python train.py --num_hidden_layers=14 --hidden_size=256 --num_attention_heads=4 --num_key_value_heads=4 --head_dim=64 --intermediate_size=1024 --vocab_size=8192 --hidden_act="swiglu" --norm="rmsnorm" --norm_place="pre" --norm_eps=1e-05 --positions="learned+rope" --rope_theta=100000.0 --rope_fraction=1.0 --qk_norm=false --attn_scale=0.125 --bias="none" --tie_word_embeddings=false --parallel_block=false --init="normal" --init_std_qkv=0.0215 --init_std_o=0.0 --init_std_up=0.0215 --init_std_down=0.0 --optimizer="muon" --learning_rate=0.00728 --lr_mult_qkv=0.7 --lr_mult_o=1.5 --beta1=0.95 --lr_head=0.0068 --max_grad_norm=1.0 --warmup_steps=200 --schedule="wsd" --decay_fraction=1.0 --decay_shape="linear" --final_lr_fraction=0.0 --batch_tokens=[16384, 32768, 49152] --max_seq_len=256 --doc_mask=true --train_tokens=285400000 --max_steps=9494 --dataset="wikipedia_en"
Each number is 500 + 50 x the weight over its row's rms, rounded and kept within 0 to 999. Layers, rows and columns count from 0. Numbers have three digits each. The size before them is the row's rms in percent of the matrix's.

# layer 5 MLP up, 1024x256, rms 0.152, rows 566-602, columns 0-127
061:484574521567459417506477502508469447459478571504553523502416495518506511495537518460461533495467429575492549527448522621560517507470491550488571564477547509550522488468464431547412431549360530533513480531430503432444531498472447523501466453494516510541512496586491431526429495493460387498505535477475490531424463538455491543446488454541550463595511594455608460537520470496434452449520
098:532524477512495511582574492501555491459503447507508455415445517459530528503542426542477609527550522547536412577550542614501532496454504519498509510504505500584614515508468424397462527473419477416469542482476452446502553547533548425547492440415491500495595524566515585490462618468500558417480518536498504530542529517495513517519578608402493497550517482490484478494516557506517562505559
086:382499571432473492494456483546412583587569493389539670504498471483518519395505508412539394532578516448518574470484485451542553577507449479587558564494457461499506449514554568499515441494527569506445551506511492493542539460405526565530521475511505455481539500550551467505562468596508581482559444569454483513516525457464554511489470481498564482513432456498545541542526415491567526489524
082:525406583469494521484516483550558527485469394463495485471538522495552469511559456478545571509405451536455569545447503535456610533467534458462388625520553490453547557424603453423557484596524550525566567406441505501521458446499471524494511527460517611484400524521486589470542432499447433545458487452527478513532407487530581527505383478477473585485513517407497437566418419466501472534445
072:508493500476515505492484456490471401451426471454542552566528501381431526518536488509487446419542511397614394499475521550487543396442486494636489559502521502485578555488473446436408522408510491538518444510476499525536455532452427529567493532479528519558510515569486444520504498444541539502569542494477511606532561393441424519474438503501448531525460533474631545550480495458510413579414
021:500648480505464467424502577516518457576560474442533576512577464545503522467541572523498354519554564420459421429437485528581501481518484509572522506495573542496467517430588438512473511488381366504503457453524506541609499507440468480481464560495507593499577465603531544435488560550414539422519576473538503501482485479574495408447532475467429499542433543478455517498458560482519463591561
119:549518501454473569550500465406492527531466466465487529506594513404504439452569494600523442540532425465460437425507381510492517563471491573519499585511572495417539547510411475561541463504480462442500424538501468513372483553480580537510480479594432512497533465517459556447397469563571578541502508590457517526497542532502494565458475480555489518561457477553459537389517526511431510517439
062:558526472512535420492487546456458509545528644456503507575489492514507497414537504487477446446454440477498439494471493473485526506457441579574538414495451486481564530538608463514479498508511532513543491451576487467463520384455496412467483485480510401479592463436509646519507410555526486536440477569488495501589594553456425446552366515475503561430447562555434543545521411497401483511463
110:587433444460572489463504509610450500471496536517516371494485503482559505578525500468436502513441577511452488452448508563437525464564453534438560562396511532485596465516387571481462463446506428546539393543609440555526474508549569525451510486482506510383416495491459557528452510498446426513494538513534476400447501545470518385476560447544567411457510444572499541472513412537490552571510
036:495593446488539509462520483440513517510477449493471427496470470391559437491538391540519499543517554539484549537540502551471387487493533521526532527564453514553516438488489523458504468590538539564464542433565512503490516610561476521510475539416476501460465488430489559523523516505484447629578453420516604512489575491511462444566451525538538570486513532551544551483496374511499550528467
115:444564494484484494562470443581569505498495463569450424455585513463500567483381606583497546420496482508489511438665466470428577448489491541502587593443422561374545516574559572429488499487417497398550499501510475476485390455471483466447441550535518483526572565464498500511445425479517561516508578544455520448539596577458552454632506467532551498416517614435505497495507557526528594549482
113:520557458543441581468484385456453458483568472564513492523513466481482541579503468443570501531378548468558486558569502555480455493376532517481517499562540527456511563540434482472530419432492480545531456520495514581408403477459483481485534577522509456511433586498517587505564509373486450478503507490473538433531526443511618450513430542513489652524485415589419484479502457555528564503506
073:539448453527608512550464601497544513582529523486417486478443484517475395583511420518539511510567504550388537487481448626462530493441519590587513467542539508500528482526511525485494484531561487605512521508527425472547467577435591447456484423395557453497476487534488465534450503492494498480471477359445516502500480483533576474556494509556449498549446405562473600492543496501526489529440
124:577446469467520609533542479517428425455481596573504546536486452488463500465482550397495612473596451554454563516546454554512495471444503458406534394460491473486505535525532486459521459583524637459520489461619473573458585519534423535496557418528533532491434508497537545489419437500543427545432485516527491599567552415566541500518484464496474571554463428493616462516455497498486533550614
101:534515478524438538568580491454526504524502513562484583578461493542478520528478496545615461532495610501512506450521455518509435489610497446524519534578538455463469533470392601412598559553499491529500479452483570486492451558554414564596501432482446584454493475539492509487581480456470425402456522601488473457471599415541484560466485421503537523560541579407450499453384564484521545535524
112:531481480539544452440523533439530531562502414408467507422470531469383528557482503402451560540494436417413434409513578468474439464485512609437547456434606519498585506486469432451481523454492457471404497558511669525508494494474430609413576510596392468525521540549535435573481489485493488535430472514544418547414503453526518532460524515527532462521438426426516427592468496484591563534541
127:471466448486552379476557475568559573406503443524431529483408484553546504566449430517470446501493441527473464483567506458402522576520489477550415424381477486429392463554435560444584373508472547513520468471545439522561545561481489553543479546559495552436448558458528533573483492463435539481545468597484454529461418483552491463495454458538449551473448503510595464523580483588445444480439
144:470563452412558528513497490561502536470528442457539443507539517534508498530475486536507467554539525453558575529529490577614518482560458479461469522467416548520539466445543469494466421543601588500452507403474560497516506571491508500491441472463510535519456468542572498585485590500526445489557467527476456504468430432556381481488577610511509565493494453496598483507513588516533425434538
107:499415444526423444498515500628428448470593494515501538510503497496555627416561530456435493555573515550480545530531481453496502484433364476446448414431485498450477523503517457450573446495650506472593449521554520549546424513548514492552530553496468483536490483459537459538501533451564592507463507494545464463445568536454450483610549603536575482513434541528588491560519380505514525482576
082:551505470468461506617471557521506542466482584490589516526493486547507529517478481505412517465523497453434446489482442505490512480469497537496471582462487488460474574530566518454553557490484539492548438523492592516574522477477504460507486391479507488529556494642472510493545541445554548502487434611426539553439516433565483553474442529483550466465531426511456464492495604567536562557511
113:502464526520551488541511582418442541599540514549519498466468542478500493555523448513491536433530553478483548527540541484578525564469531544403520402535501572450575540534499532411442554534491446530583575466497505495451475545539480495572469533578584539505431474463568581471498543528585523452561509494479582551465561426497452495465487524551559392521509513500400439448536518460402561579535
028:514555437451501531436476541637552497443485448514327448560469485458518457485487538520455551528470526554519574462560528421537522452512576489540501507538555489540624464386451499541475430455550533518533425520556492417489373481567506466480502453496542554487462461480493521439515482504554508565532497498484489407543577458442505486488497520447447622529491506563508453453509454479457569491619
114:510473498517479492498611473519486442533478503544545454513508466445487518550563614502486489435429517492407441502489515404451442464453474462513424479545450468461574395521456601513563553561459493525459643438507591460536493430520513548468574511554538435514540462478550462507494514465529489567419494478469498500425565492554517472593534551479485526456576617460608536467422478475481500475495
033:510440480513472569445451501550477511541481481422511509509510489532594435563435416507494503506547526518460502446577463527500405533524425490485467491541500475428495653514575420518563515484560482381521474629419533563387489514506510571504510475534515551538423583537401458484463426465502453504461456468424538657486485519525465453452503551559420486503512449512527560534515529520537383545449
106:412485479459523486423595581537389510594572556561489541540489509542536582542486503528536463618488487499513578473459518594443509438467534440517487496360504493532404469561536421567521511615456503466461439516455501434557518475550472461509389367457404522516537473489574489562424495514464509469462516555516448457565465478509507452533518476453496603487510546423502405536549445447542561585506
045:411516463502519570513557361547510443509480489416481518494460420483485439522555467408607538585457487470474459530597390506573506513461541488408461460545454497500456551526420453540558480436554533485380653445572513494516515506473495499613593614580448461537412508460497509445485510551584547478545520529403565619451480526443513527508564453450521563469435549503509524477573521532517420468384
119:555505473455469566516442485503589461553413455529540465480528552460540430384473490434493458520522467361589576436507517546540495499529488443515517568489495534511470447528567612537459568528464467569522444526445516409502562459459443543483475403455613525528479488476459520554570405483560531497486522458499477459550486458395440501487405518466374500417518411473506428496489504411482550565441
119:503502437553430560551474498472453466527462502411521425492589563578450520546576538589465497496416667476449445518478467447555520506560527550538568475598537525475430490502456451575577522498561494445538454436424524508580502539552511507491504562535449553418461478524496469426443446548508516419467527531559433457480533527553629414480550571530460521526513492527407527562542476522512469411493
033:458428503527499497544535543547509481460485458551557500558548522470512495545465385576496505454506481484534450454508526493499442463566531495460547501433455519552503422558542530503553554453535452508578457515448574606470528474474517464432505481518553462544452391453587530488491502519564518493474561486475472521556466557480457580444436394433502498367465533552590436478531556471499576546379
113:527526564519472502517518611407613541583489603472555484461509478540515523485503570473465502509400422590517462458502594575527522437435549574504451534492538523522531538454467500509435427555542417533501508426523533487479593499497510529522443463418501522459533536413521516542428530536447484483469524557469575429495580559586502424487557406477448425510540521459614484462466513516586516585466
109:532432509464503533436543422409503510551502471465459472496594509489441602540525425548465517520517376441477486489392485433486525541445484495501394464542348489522450592583436494477440415522428408571490515459449531534451538546513512517543433530480478549516510536514413489463498453412561487499522476490593581469500578550556475543530451418437435554560518476539472505569474435501535463609433
103:483414451574512495441545497413594461499525541549498587473520525525474502464613527500503536439562475464499465492476525579553524487626487499534417457504471466458467511521552508590556484607491410567540515447505487568548484525497510457467451549464569544513585446501464558544482578417442446498415592545434467430460481552558502525549520527414600563571512488599530502492556508513466576590644
023:390336451560493483478440482484490472518553401450483476505467470456428489479509470504500458543502445495637431589559565477478459579522500587541463492513581516525334471551510573407523537477503493481560530513450467536482468476458533404485511516493469545544548531474493499491609514505380417557512530562595472474570443491512454471638541532473488514501514524490512543500515508523456592552464
083:528466529480562455519388466563555572452499490505498491488527500504493465390476604496476454510438427508556489495512538494528513540600586561517547479501443622524431573614461535468498517515496473486445457413460493532458507506477538492489561537418469484448511489477422465464592474446524533507540533539508553523546531479618509513563547566402478489504506511493523568543508431547502486518534
117:484494465532479599540473437413592481449503511440390444427482442491517537477532525532450478480534495513443508489488560453533538518445494515578459445542408440591490512520465454531521531583480652572475453520488536463570455545537514510537503533552495532482564538502618538538553457475505535471424412519490476527547508452640543531538489543573428558463526527462449579463533469523485457488527
103:473443585412494555502458452461545535399468552535460527481503546544407471493496474491438512395551475444504488455528500495512496476514502562511376547501491453509535377513557487616523460617467447583477518448445552441558588521445464458501574484610527471533549503446488472574507425482497468559510411506441532498453496529475517486457477446520497467568458540569573586523487505525624549469508
113:467587468508420532477404482461520492558482469483503483460538534470517475499476458600520461576467499423521512540507502550482595492459476553544538514497464568458389484479502509607527432526606405567569436478539515459442531422431541575501490484569459471476604510510527462567409435451577544458484436383629434501490478526503436553463477509484417492518507569484522559417506460434523573479463
# layer 5 MLP down (transposed), 1024x256, rms 0.0365, rows 566-601, columns 0-127
068:464481500522450419501531458537432567524509522464442601646508581584421414467484531477423516563428487526532457612419450516533561441418531497445480487516472508576451451452487444541526483529490481478532477467463478512503486517454583503517430478506594484496526503500541460629433564503371452565508494485544291549485604564463531461472517486475489492543508581440506528535494500617419553399506
097:504520512406557548424469527426466547494523529521437610503502451433488492375516550403479470449502530405471543482490522431442505427570430548504519497374472481503469575497437521612479542589477499531523465470494441551520484544488371486489550567500521574545447452467499520443547551494507474496508479444562269531501448561530477561479513424513567547415479490561419486521475541432476486489577
090:491527472577454510482454459553518511511596442493518499344402559531502465418512472396495495426524509497501528541400365520471406514514502533474525536472464538469455507537513557545524525492539512583502532531418462533493540452468562451467487517454476525571504508416546472471477451490495417471504408486552562590510591481444523568450492483551478508506571498554423469585575528461481483452372
087:471427431477487496586528568539435463430535451628495525488537479471425473511437609445460484419490538443529610465401520441577416489437448467491539456444450509425509448480518537546480538437525485579443533431523521403531546550541513515449476498525451407510582440469490469401439482514561474425478546528572493416423523557518488503603487531483456417560484481539496437503499509467512538457457
073:449527497483434471534481538506556473513439489558471544451564580507450500526469589519595486486578551503476507468435553451492493473516500446460539584520543471430491609536438461523545570501526450429510504506520606512376525469519549502508462455465472543556500522506511484537455424532543450595554546536463491502491478488436427479433476544487559503576503531531525439406444518557476522489455
022:498414526474506491528476578444473508536511497491459407497557499575536445560499407440516573567462504512534651477549517465475545496522478513508545532446457482476527527559511606543534464527514443503556495407534539522456508493469541513541560523572495368507454485292438450570512559424523521521531537618472643473537522506359503492539507430545481615560525454491480515477377574564513587442532
121:504518397501465474505506447552480497490452534499520432475578558554504478530465497458496517424419458531504500506442352447524486532530506462538369463450471504574524563451499512503554476563445439500504452526430584446468537541550520470476452505544586445522562591545405545417477374544464483567535551464547545500557458541500463533584530471508481463477547614499441444491461491470565457564528
061:569450471476524545461538472447523522439410480444524523528496513555525394555436491560501569519438492466561537432487593494480541560544518494397580530490465428485551471564412567485485421511519488543464487415454502427518540504437457476357479505581522505504537532557537503473482565514521558461571526407480514485466427520553477552410479440529452596561436578516447522487478529479450500602500
103:535490517542505484467550521467440467508547583498539559548547517542472440514517443487476435451472595419538634585456472553491607568526465412361393493460458526574489487542471525442472555410559434452435553465444560505428519459493581546517522578535516529460555605515524575524497529533462498454468567504463403514488496512477513488430528534607529536475508488474490470577402633625488557530531
037:429515503464573569505473498496532495458463465472471462407500523607513496503497537521525520519507512320502509526541479417487575581462468548501506536548599365456507484600559443406452477475496547442498464512482478462497569517502427446490638476634500459529561490433453477532584501460490502526466568382434419450559579545483497464470454539482471475515540498524497500545510455488532484477475
108:506463435442515553481496575468572478483478481605472460534567469498531549494560485559543558482459586480522510446439563498532444439536365601451506521494504440642486521531536523439540498535503418510485536479568497460524499561488509544502458502585465524420503461589515495462524492514504416438528560549540481516557535439489498464431451522442521502517467497555511503462504579543563489498512
108:500502485437488469454457457529418495457500595505434545458509585506419501610520526373507500468539515510545486478525412463529497577504459547466448561578433458458508491545541480457512488456425467464536512588496563474490483447479520514568498460477526493531516493608471572491532622546510495456591515610492447377486467367501537517523467478498607436572541522507427420470416587596547547512515
073:425541456479493510501500353375484472444548519429558508454509488462538481441443489553566503559448516445521453524432522501434485456492491462416491442548512444435469514463433526410502432423464459435481506497526521441489540507508493471537524453450432534458562477402491424573583488512508454487536559436502428445490532501471492414465474517478480539476517535454497442526537544539531555528466
124:483442546358436530592527519473576517508517482523444508556536488462480473547504511536481480444580440504487514486542513563606555511526426485412440530546495432502511592456498477473534502507513561548507437498462521444415449457567521523517523561430456466475392486508488503553518598557564572513455513539584566488537464496519487446652449582430538540546503457490429439576570474441488488530524
099:460406601533537493526473419513452460629626516454521408432457541428505562475397524518503565512403549520396450543467487498520540572525529513454388505469572488555511433564459386444567532454559600519493583495515499533509444531536489536492582497510554574489459547472452515481534417393472595495528457456578491534416484433530396493480563492519456439571504507550485535492522560400472487507453
110:542459431495580504447524454477498458479514488466524554445448540486370425506593490458486480422473499509525599477447534495507468567476563563444437452505538504547492454533477490445446531583517540543521451321561528486490435514508537586385516435488555455463495480523463458485552448472530496426508423520548583477552465491450474491500498546515500616417560544540505460504498458584505523543499
127:455481573456560497465469478496540554523444387478412527534463458376513450689463524463455523553399478558471561525547468507543465516512372425516488479490446492530505510515473533432466417419468459486547557461503493531521526552433466517522548572581539529525509521432445475524520505438480497485492461356480553390503482501564496473490481499581495578542500463546505506484565479531424618507518
140:519508571537435393475577499483495494462566500476590524494487467532495513406423483566553473494384598559597445540470516481472496436511479508528403412550588455435543539538441614462511501522483494482498437515581451513544518488477454453471459530499498452541478490400440495459428525396497472496533485423471523484419422517531538480479601547578501483462495575509475532465586476557433579460433
108:473507503524424498497452515366534454486447512420537536538452440516428452515455469414531466475583497465493488501485504472511525494453509482544474449536490496518528514412475665518387492492497499471416518456503414489433535439458533488523575549557480427522491461461465547524447415480417416526495500434548484481480348583599563487507519481582497504436511520449441590540526462539554420503483
083:508473513477462537452556423452529553534474527527444489509412506522549452510497415446495466474551407542496459493505569463573543527421429432399488524412492512520491414512475522550482516483491535494497615459457548560444472528470538441351509514484447471563526517518594514540477468435492466515496523520496493461447543589560505543553495452430553474551485375655500397538511452550540458504511
108:539517485574565505491423537406535521514550484512598543515532522511541545469520391511419428454533462428468499430581464484490551531497523563407528562457474524503547478497554604547433554591493478490520383550588476507458485527601490584567435500412592499431546558534543514566446565501505565548514541484481542532552432400482506459454531451496538559478484480420401410438468528437549472511545
030:448469472549465520502512457519415544492544511429520494533520459604459486542532432480413604556445386492547416547516458414501469473534460518523581524516537512417482432516466507505472493500560550475568439532548445546499397466519562451514509538692427407524502397447481448564521464468494540509459465479534450497572566549390578482521505512557423547512514452439504436528504432553462476532505
111:476501541554559534460449496608492384479418595439562488415510430555528536495495553504585454554483477488381632500539484465439470517548505519626463439428472456497378403488497427521427465609512517453503621559521514467552478465574526563457545479492460541484431606462475451493551494393500503535547505499535497526532488468485527480476523411567602527475522528485585544454424507518524495519455
032:466500476517442589514532556443553507582507514547494514508458495559487545523495521596486357474570499410480507575493503491482517595471509388504479578493548537453429360436532543540487443502470544506385450509423457473479485452438594435551560523503491497473525412447583496492528618491527487556470454441513466449536529504486375534524527450534480508575452459516491475496503481461467607457549
105:514526476518507541471554517535473469477506416428493445466400437461548459505471469633555509469496479591563527530522488482544453512532488551518548413530536439485560471530543498531583418517504528617488513531456455367437543477503513500505492539620589386471531543434440626443575549455416532575515497585531589551392467533560552475500487472593604494606562442457562571518516432546474466474444
060:594515525516434471602512455501517496518487474531527502502445491507598568506455423492477522394502421447464521563464591464430495450520503536619468510529580452536471522522538539455509447435483508509462518436466514553476510434440611452535546425424566533513459527492524516506501453432507425487420515600500415384475481502534437413533489620511591560480455457518633497460538401467479453440513
115:503452527473493499495523493456496598424500532471474489530424512664440578486485517545530558612495491545527565578575582483544543517534481468542552468470515465616544568467492491520592497535436525366523515487543500505593473534429478521485471493521475513478592606530558511483516601541443483493549490468429536493485500441582586504524465508513564452632516471518515518389514509558538544505540
124:595439559562506508601480461519589504478527464455335497437547534533466488550418463441503458443425571527503543532504492490539524586524422476480509450481441555532525541468531506500372521511539492506493443422513477533505517521537476555447542464497562481505439551525555498561484517490466518511542442508433475423524444526485575454429571662463558413571436358480507558526543515578568495441510
033:486615469489520440530420473447489435478547498398548541462478523537500445570440512496522531614514481478537619464509478447471552540482477518480492551534515485533548591440399471446427428491525568445424446553543446454524502468469413499522471519447506544403494559537472518506493572521468480452576494383502532471496569550473571527524578489529494415561481554464423526420463529533587408522583
109:380534438497570540540539497481473489470513416570563530540520584470517475478542439678525509475615468532438433602444498374454523466473428532452492512538419439533532549512479467513555526540436546471454565487558459432518512455424481594423565499484508436469471529548524438456515528401476545407535430519584500522499435438456470465474505522530461458517469396544410403510517493551529511481480
106:463573478508420458598471590496509470486561464582575521490375530479519486490496524396521496435532559546466476543457607550534434481514489480543618508491556464484488519443558510495558615498547568476448516512469460410533536425537464456592549552429564367416510416483527465454449551545384524530464496587465517527542398518448519480458443557578550480432434453573551449515548567484457539433544
108:487438450520481556533416502485533520498469554545418475524474470471499556472496495595464476439614487456552608478458502460515494471515533535509534498495443560435565541474505510475486544436518504573465508516475475503480455547475543538541434508434560419562466517341559450508542594445500417569475463477472437498446515443459492537543437369488507575541480462536542551567514507561486500557581
021:456533490597431483474419506500555494500584531479532515548553425561553429527522540537400527482412601524529537449451530548503466500566549442478508629409581579448570481490514479577553570487485472503426437537452577495526524538511467469545490495561480558509536465501532501616499498530570463490451486474596465474521493451481478553482486534562407541450511465500492561485510419470513555454533
082:475451501541496388467492515458487508594460589487513404577544491493619625472417512567465487487462517399431419516539443442520507514543541420530548532565515486590425520489562462511556617396501508374481478426461521493548551487573530567491476422457529549515487464621573468535497513486517424506519590448471433479565459536571510425594663425474475457466557557494578439523533486418537528482502
111:552472530528416467510529500447447487501534648458486503556487512474487465511558442422525487491577596448472425460509532510469558503413541431396552441537449511500472434455436434573578518587480457449430522581579593526462501478490545496576591509484482418445581520486481558502478483420463571497468599424501586469451457541559445479519431553469440546467529480506520520499519471514558392520622
103:424559434449509516450496556563546506494455560415565437530444523487523472409538506565493593592568496474422535516479498500424526446542585426453408479510496469490455482523498438425592530471537483414504537555543500534463509487530516545468535528533493536487502444537473480444435488509495500479485569401505493469464481597534538557429515472506452539350553436559525451480587514450440595502576
# layer 5 MLP gate, 1024x256, rms 0.143, rows 567-602, columns 0-127
091:471469492447561491432500497520438523497360593554509489468444468430402479503483520517498497455460364449447494540461556537482503497527502447528489447527523558419575448538579557472466403591510550574557515494531494514579500500415498481412514543458543512447469467502497500494443524556509528521503541468447570495461460407468478528479613373508569463549536489525536473555617438463466515579550
093:493412463508535401431555570508601380427416530461517447526413486510509481601551508537485498466439551523530501571530452437400477443460505460490472498425645545436561526486476557496449530571490451497497511480452442539457524472500539460510460468533441498464532486365498512516424429478495475530473478443524473555564465545489416557423509502502412411454625524486519550456496557487387440423506
085:379432424586565545530390509466399503487505536429575518530529558504519464428462524535447423518462453524594471495593512526532468464500446497486584410539483508489465479584423569541435550532473531470519470467554406522436535462468503482499435542508415439403601450461573488536469525454485557498489447473530542465443644505520409514454598464424551463447493551497503545509554491580475484410562
070:455527556519418524516455480519507482474468433531388503424532463569533555548563464501425534524515490516497587552502490486427543517569484469502452464449519537432558493567541457477660480602430494480524520491554466510500546528570537450466581497455422528546466529525506605500516494467501426546453510489511492459508475579518462455467544548523500492526526542585529455408547508504351474433482
021:558431508534494510475554598530560476485360486393476447541540421542362561551537473572566467546484521536506594518552534567515522573471471529512520567493540541446459467513562584568452474438369460428562549485525495588515522559520479508478530512590524577463462537408495505533434465592492460426500485435539483493536457427470558478554469519543467440441495536518524545485500541481525469548558
128:395485492505488527448495441588500484531445437511548490443512491440465510502532488498452550439567655420511552474586610456519537412566509522411486475458481406551559550423541544562492517578582460534569444460503480554470558390480481434473507487451532529539478523393417595533575472499560544647449521513477451539470529501511452599540523500543433505517507478497533479578445500454499475492551
061:507467546514441543417534454485501527583578572501567503562502463458539552505548560424479510503441471458500481473584531481451522543545492535518511444445555528451590478529446458482501438558485521576472504416457449491536598408509461454513435461475504428559541443494453497561475483517574329614495445476581473481468531510480485468501447627590408481549489417454482453447516435525505602489498
105:570542564552445462605393509478499507592487594430545519550464524549554488374451484429567530510474533586450554603447520462463449476477493433526486507604535425531515494514545487479427464472593500531531539517465454466490556478437489532462575567459470470572511498450476473508536419465455507540514463615536513519551573445535554580447545489500504470472557425493384488520569468532599512504553
035:546495549469515531481448538420453499489452497496434458424462484453478499489561501561442409513434504510469559421570510485517404498422469481549482559550492454501509440532555516408512450513502510502489515508467517441473568592518506404512544505460506597444503502479581526507550534440471431592559488431509472448520481465457465524554500562539511569533442500633545484458486414488445466531529
110:530484461427527499525441491582491440494518494542469469486487591467391487551588481436541439422536595496489492500490426443542504442393575538454593486551454569552526536530527535435508573426366566567496462473468449467435582502491514553467557593587545477471481560538493506471513515536518438490461431480505520563491579544574534475521476583518472498467536544489464514544576460515594436505532
112:538411566561479417553482545522467443444538427545572515469466462589557428447501521471471529588553545548425580493503520481473481555555464433519558451497469532411453542493492547518501565498597460507482414529481461538521401508397472486561512470467472454525529529442584430505425440503505561529400453456517496488573474609480461611365497553485410430469489469558510532419566495505502535535531
066:530447517478450544567506561507428495531555470500545539525488545524406572614436387442477477589476512599392391508529491594508537413408466534526488390539603443437490523577519511511491521548557427552471417486550479501507450466497486490505499496500530444529469454491400496507481485537543416510504606404498446473449475502546598524510541559592467526528486513524436474530447440536497496471440
117:487524421571482514486527487512477510501502574510555587522490433544494503458524436501514453513447436410440530433492621471435489498519551515464473544436487525468469411465557546454538553559433461499502456576532472523518490519506578494553405490535428472559512685512506547442404459591452581526539445452483502512489554504501522456507529410507488493481577492463533568574550480509502511510471
098:524523455490587550514470484589557432519510510458528467572529539513491435504534623504573545603528520414420515503538557442488532453452429454515505462578459505585505530457468569514523450549543424449440512467546555404524563471481471510428489533486478488435546548432416486386549527470451508587536579474515450550455610466423548496468492571540534462508499465540453583519446427469519512413498
106:523442504474433548483531448401549489567565479562505463590569427514590544432497441524538515497510474487520556616583534524512538537568405449523526569593505445504451581530505468499484448506495462479551538556542455504481455567567441481493498463534561553491487525448453493507529575548506501523450542496435544585499522518543520535519511374515510529435491568497537506403493528491446504439594
118:483461538533465494582499464531486490457507570463483525479403432499430483578455386417461511459433428465454526405472533477475468560537487473526519442537531495496505475383544555404524513445464503496588491510520442429504538425565505459518621525504453516508459540474486623509483562537539441383479385528440534428431510525559521467448464471395495490566520530475560487416514516522456541438475
145:556531511432513393515496476504486582463443581533516508536459509454542572504567519504483541454462548417495515502489423543471459528545511486626448524596545532522499458519471526447396527373519541520530440567490475476419460397567526424520514448449625538456499494423453456500549451444530471456489529560511522510475484596522527551531440400443479486521529491544477470487505383437564487476466
110:524514486455583485505469496473583503589524545423455528428497449566519451526477506577526579411536453398462466360418569505537515466526581549516415539546539447529485512453546621505461566482553551453572448488507590478476547427596537465587475430406482412527556477503541436468476460544428509482443444512428534489473507422511562483539504505490481510537516555454530443545555535585497543546612
078:456516497493518524526505431381561568436493469537466541548503581509542511530541502505506523524494543621550525542573483539529548538489454518430585454487510518539489499515559459646496491443451597447453520487505409562420560556636404562493506477560480474435427458528521581460557500541544489488473472504491541439486600522457543509485463502452488516586509565520520588412443446516418441498507
111:515572521536331448479528545524530508594459487496440522476452533480490480501475488560467602523503580435466539557555584485498597590551524440415516507564519557467420531451516569426535522502459455562506489493484475526530514517462498524432525468485430575481453447441557525548568444509642415523541525485496560440484532495548520466514391447518539413414582451528496528529503442522481545526493
032:533551541542517593400453543551484513494513442505443491518399472534441480492557529499444587554484481543444559492542509405551487421498615512517482483615569445602572426383418511549407437543513555494564485574492488485501414491550507488554473503516453565488440498494520481472548474449548490504545458444561450417601590470488529473519527505538459570579610528563469466558500448498441586497578
106:490527529520544462533509502517457574520482483445520461472519495611479481567564481603546441467537572518486507496459463558566545541472535480442520469526482447562512483458513459526498496404485440536448483544514517515523489542490465461554389525484434596491473465485505473490570466541455506478631468594530407538488473487588439552506545436584578433484486408418502526468509415489490526522543
030:618531519423535513413547456497491548438524555465523470580519428477454438563500562541472617532524485505444510451455468529414585568518468527408592452488446549434535560470466450545533548538463496500484503441574490474518493495514484480504504469544478523482501501577468475468488487524511443463489533530456471572467539490541567440502492570402518414469529480558433548442440466552592511495526
101:421525492531537590377501510516537522551504510530500503497471469546459502574615523466540617378498480504575515497542460541415570586468396473495530587492482517464560487454465545439455499496465551549424465460477402483615524509528465515513504513485464542494527498471536380471518477496460389509453450560519480457469518481448484516518500533538471477526564509488498450563509482390584489480564
061:448536479523459584415535475558466454473468523437461556479530491521480460478529517480574510563468581465530440482574370494556531498453524454453489432512487565500511621535429457603539536496563495544394624432535532480511511551480446551533543579560399489466467455527505511498479459558575567507597478501436573612520494464467549547506500357420504494463470497500486509527537547545476440535441
118:580447546449521446519528448567533573459514664490466530462466524512505547383446519493555490476556473564422452433542519525447493610511538505543529489507579470494520509460405488417504539589537515513454472531551523520559497537459451573450506550491530449549516525494501484473526503471448513512486423548530579523526482527585496455491415464601508480589494499506582519507525415615511505447534
116:460625502525510510528507526499483578464570547521539463581474498540526497486561437533443470494522532465584459540510481455489537508484493535464475512535459493545537474511548458490503503570625465425573506531435361438459435527503526570587505471518511451556525601437427548540497539601425508442441537575559446491417492578404463497481470543526469486652524511524470607527538540440421470530403
032:472541449522525494484492488437502486460515540429502473495472468529386463483441567468524550489513549578441550452558464528460562494494545571466460489594498456490498539493428506517432425606570580563515502437471466455553506548467472556536490468533414463486527583472452482434492525529454501497513470453431516530489500440491575441482537498554423470548499534573451639481426448480481445516576
107:477473479573559537446503516452479503472520542563507465548537541431410502510522540502514476558499594518585456479489523418501554525490550395464431459453517518517571515559503540490481600483474450483536451439509413461472406461439453540433525527508447446504539500453500523496535398493530516520586459472559485457528568558539458484493523514438453475564585509484492542554551460484485501541466
098:525424573487553489484492470458479578521514549512534456513593483594501550585561574498498434446521532458438425445527484455508529574474488532521446513525543497460438533495541515581413417529472494568445532462529571529409438558432531505549490538640385551529519401597454548535531404563507490441439535427499496617492528499500553551445490397428530462524561458487535536554469518479531561524413
115:438506562393483438550438550464566395526511468445508436502575569476508454468497565544434478476505453481469500562547454506459473510413524477466503540509422508566493462447522447516543480535519478414390465514498515563440499552487502496536395523504485532531559467479510488540572450461525579465425509509360483530495525563458432537609583504545486498447597456498462422530454452493465498469482
023:510462474455613572510427533608537534531535580535549577429564526499517575513498563491574541460521450455438394526390461529546535560433473539474531581469561507476487543460552528482571385453481503539458552499468453464421498459449474533484524496518552449475535497515457534523471414480508423481508492564514492612441540540541456538516487448547462471445472472475427525554516587547518488491414
085:439498508448436560549422506535469537477520441571494508525515493523590479441507515467454478412486534538473492489499518501456548513503512580475501463492366523563507492508530599435509476512563471488448563528423506486477489533531563493448556435513452442511519395511446466446557450447522538542516436509568560524434544412494518518451431517555533460620548521508413425460433526518478542438544
113:460518493420556507507485467467620514524463503550383425511454607519478561530496490486506565590406543515507379492476493502557484520507566469469432559476482493563573611443547542570504453534470507507521537496547555498507569474389553476470507474442445593448429520446516598488498572522490452486543446551470501494431500470524477361545604449574560530589471490449564473493410517549512467493513
105:541479578573438534463447419536596578550413428410478484596468457563521524509502551474484486464510469451537526498482478555514483513477437555497524486461588532446584472516465519407527438549424541529537512540505550529514521584517557524533458500485539475490513470486444519491442474411519606518588443601551504447544542433420553470467559469478611456494507453592547513400441522482545497594520
116:530495510491570526524371546570447496483569515520435426497533530439517488492516513611557538523595520527547500469431526533454472438534548603543416576484537570530487506620449463562485505507573459575551452476455635559512489481471499444526433471473503561412437508486501586526373541536486480580568598526540468513519580459507526513571475521436528508536398439456486495528479536562574460427487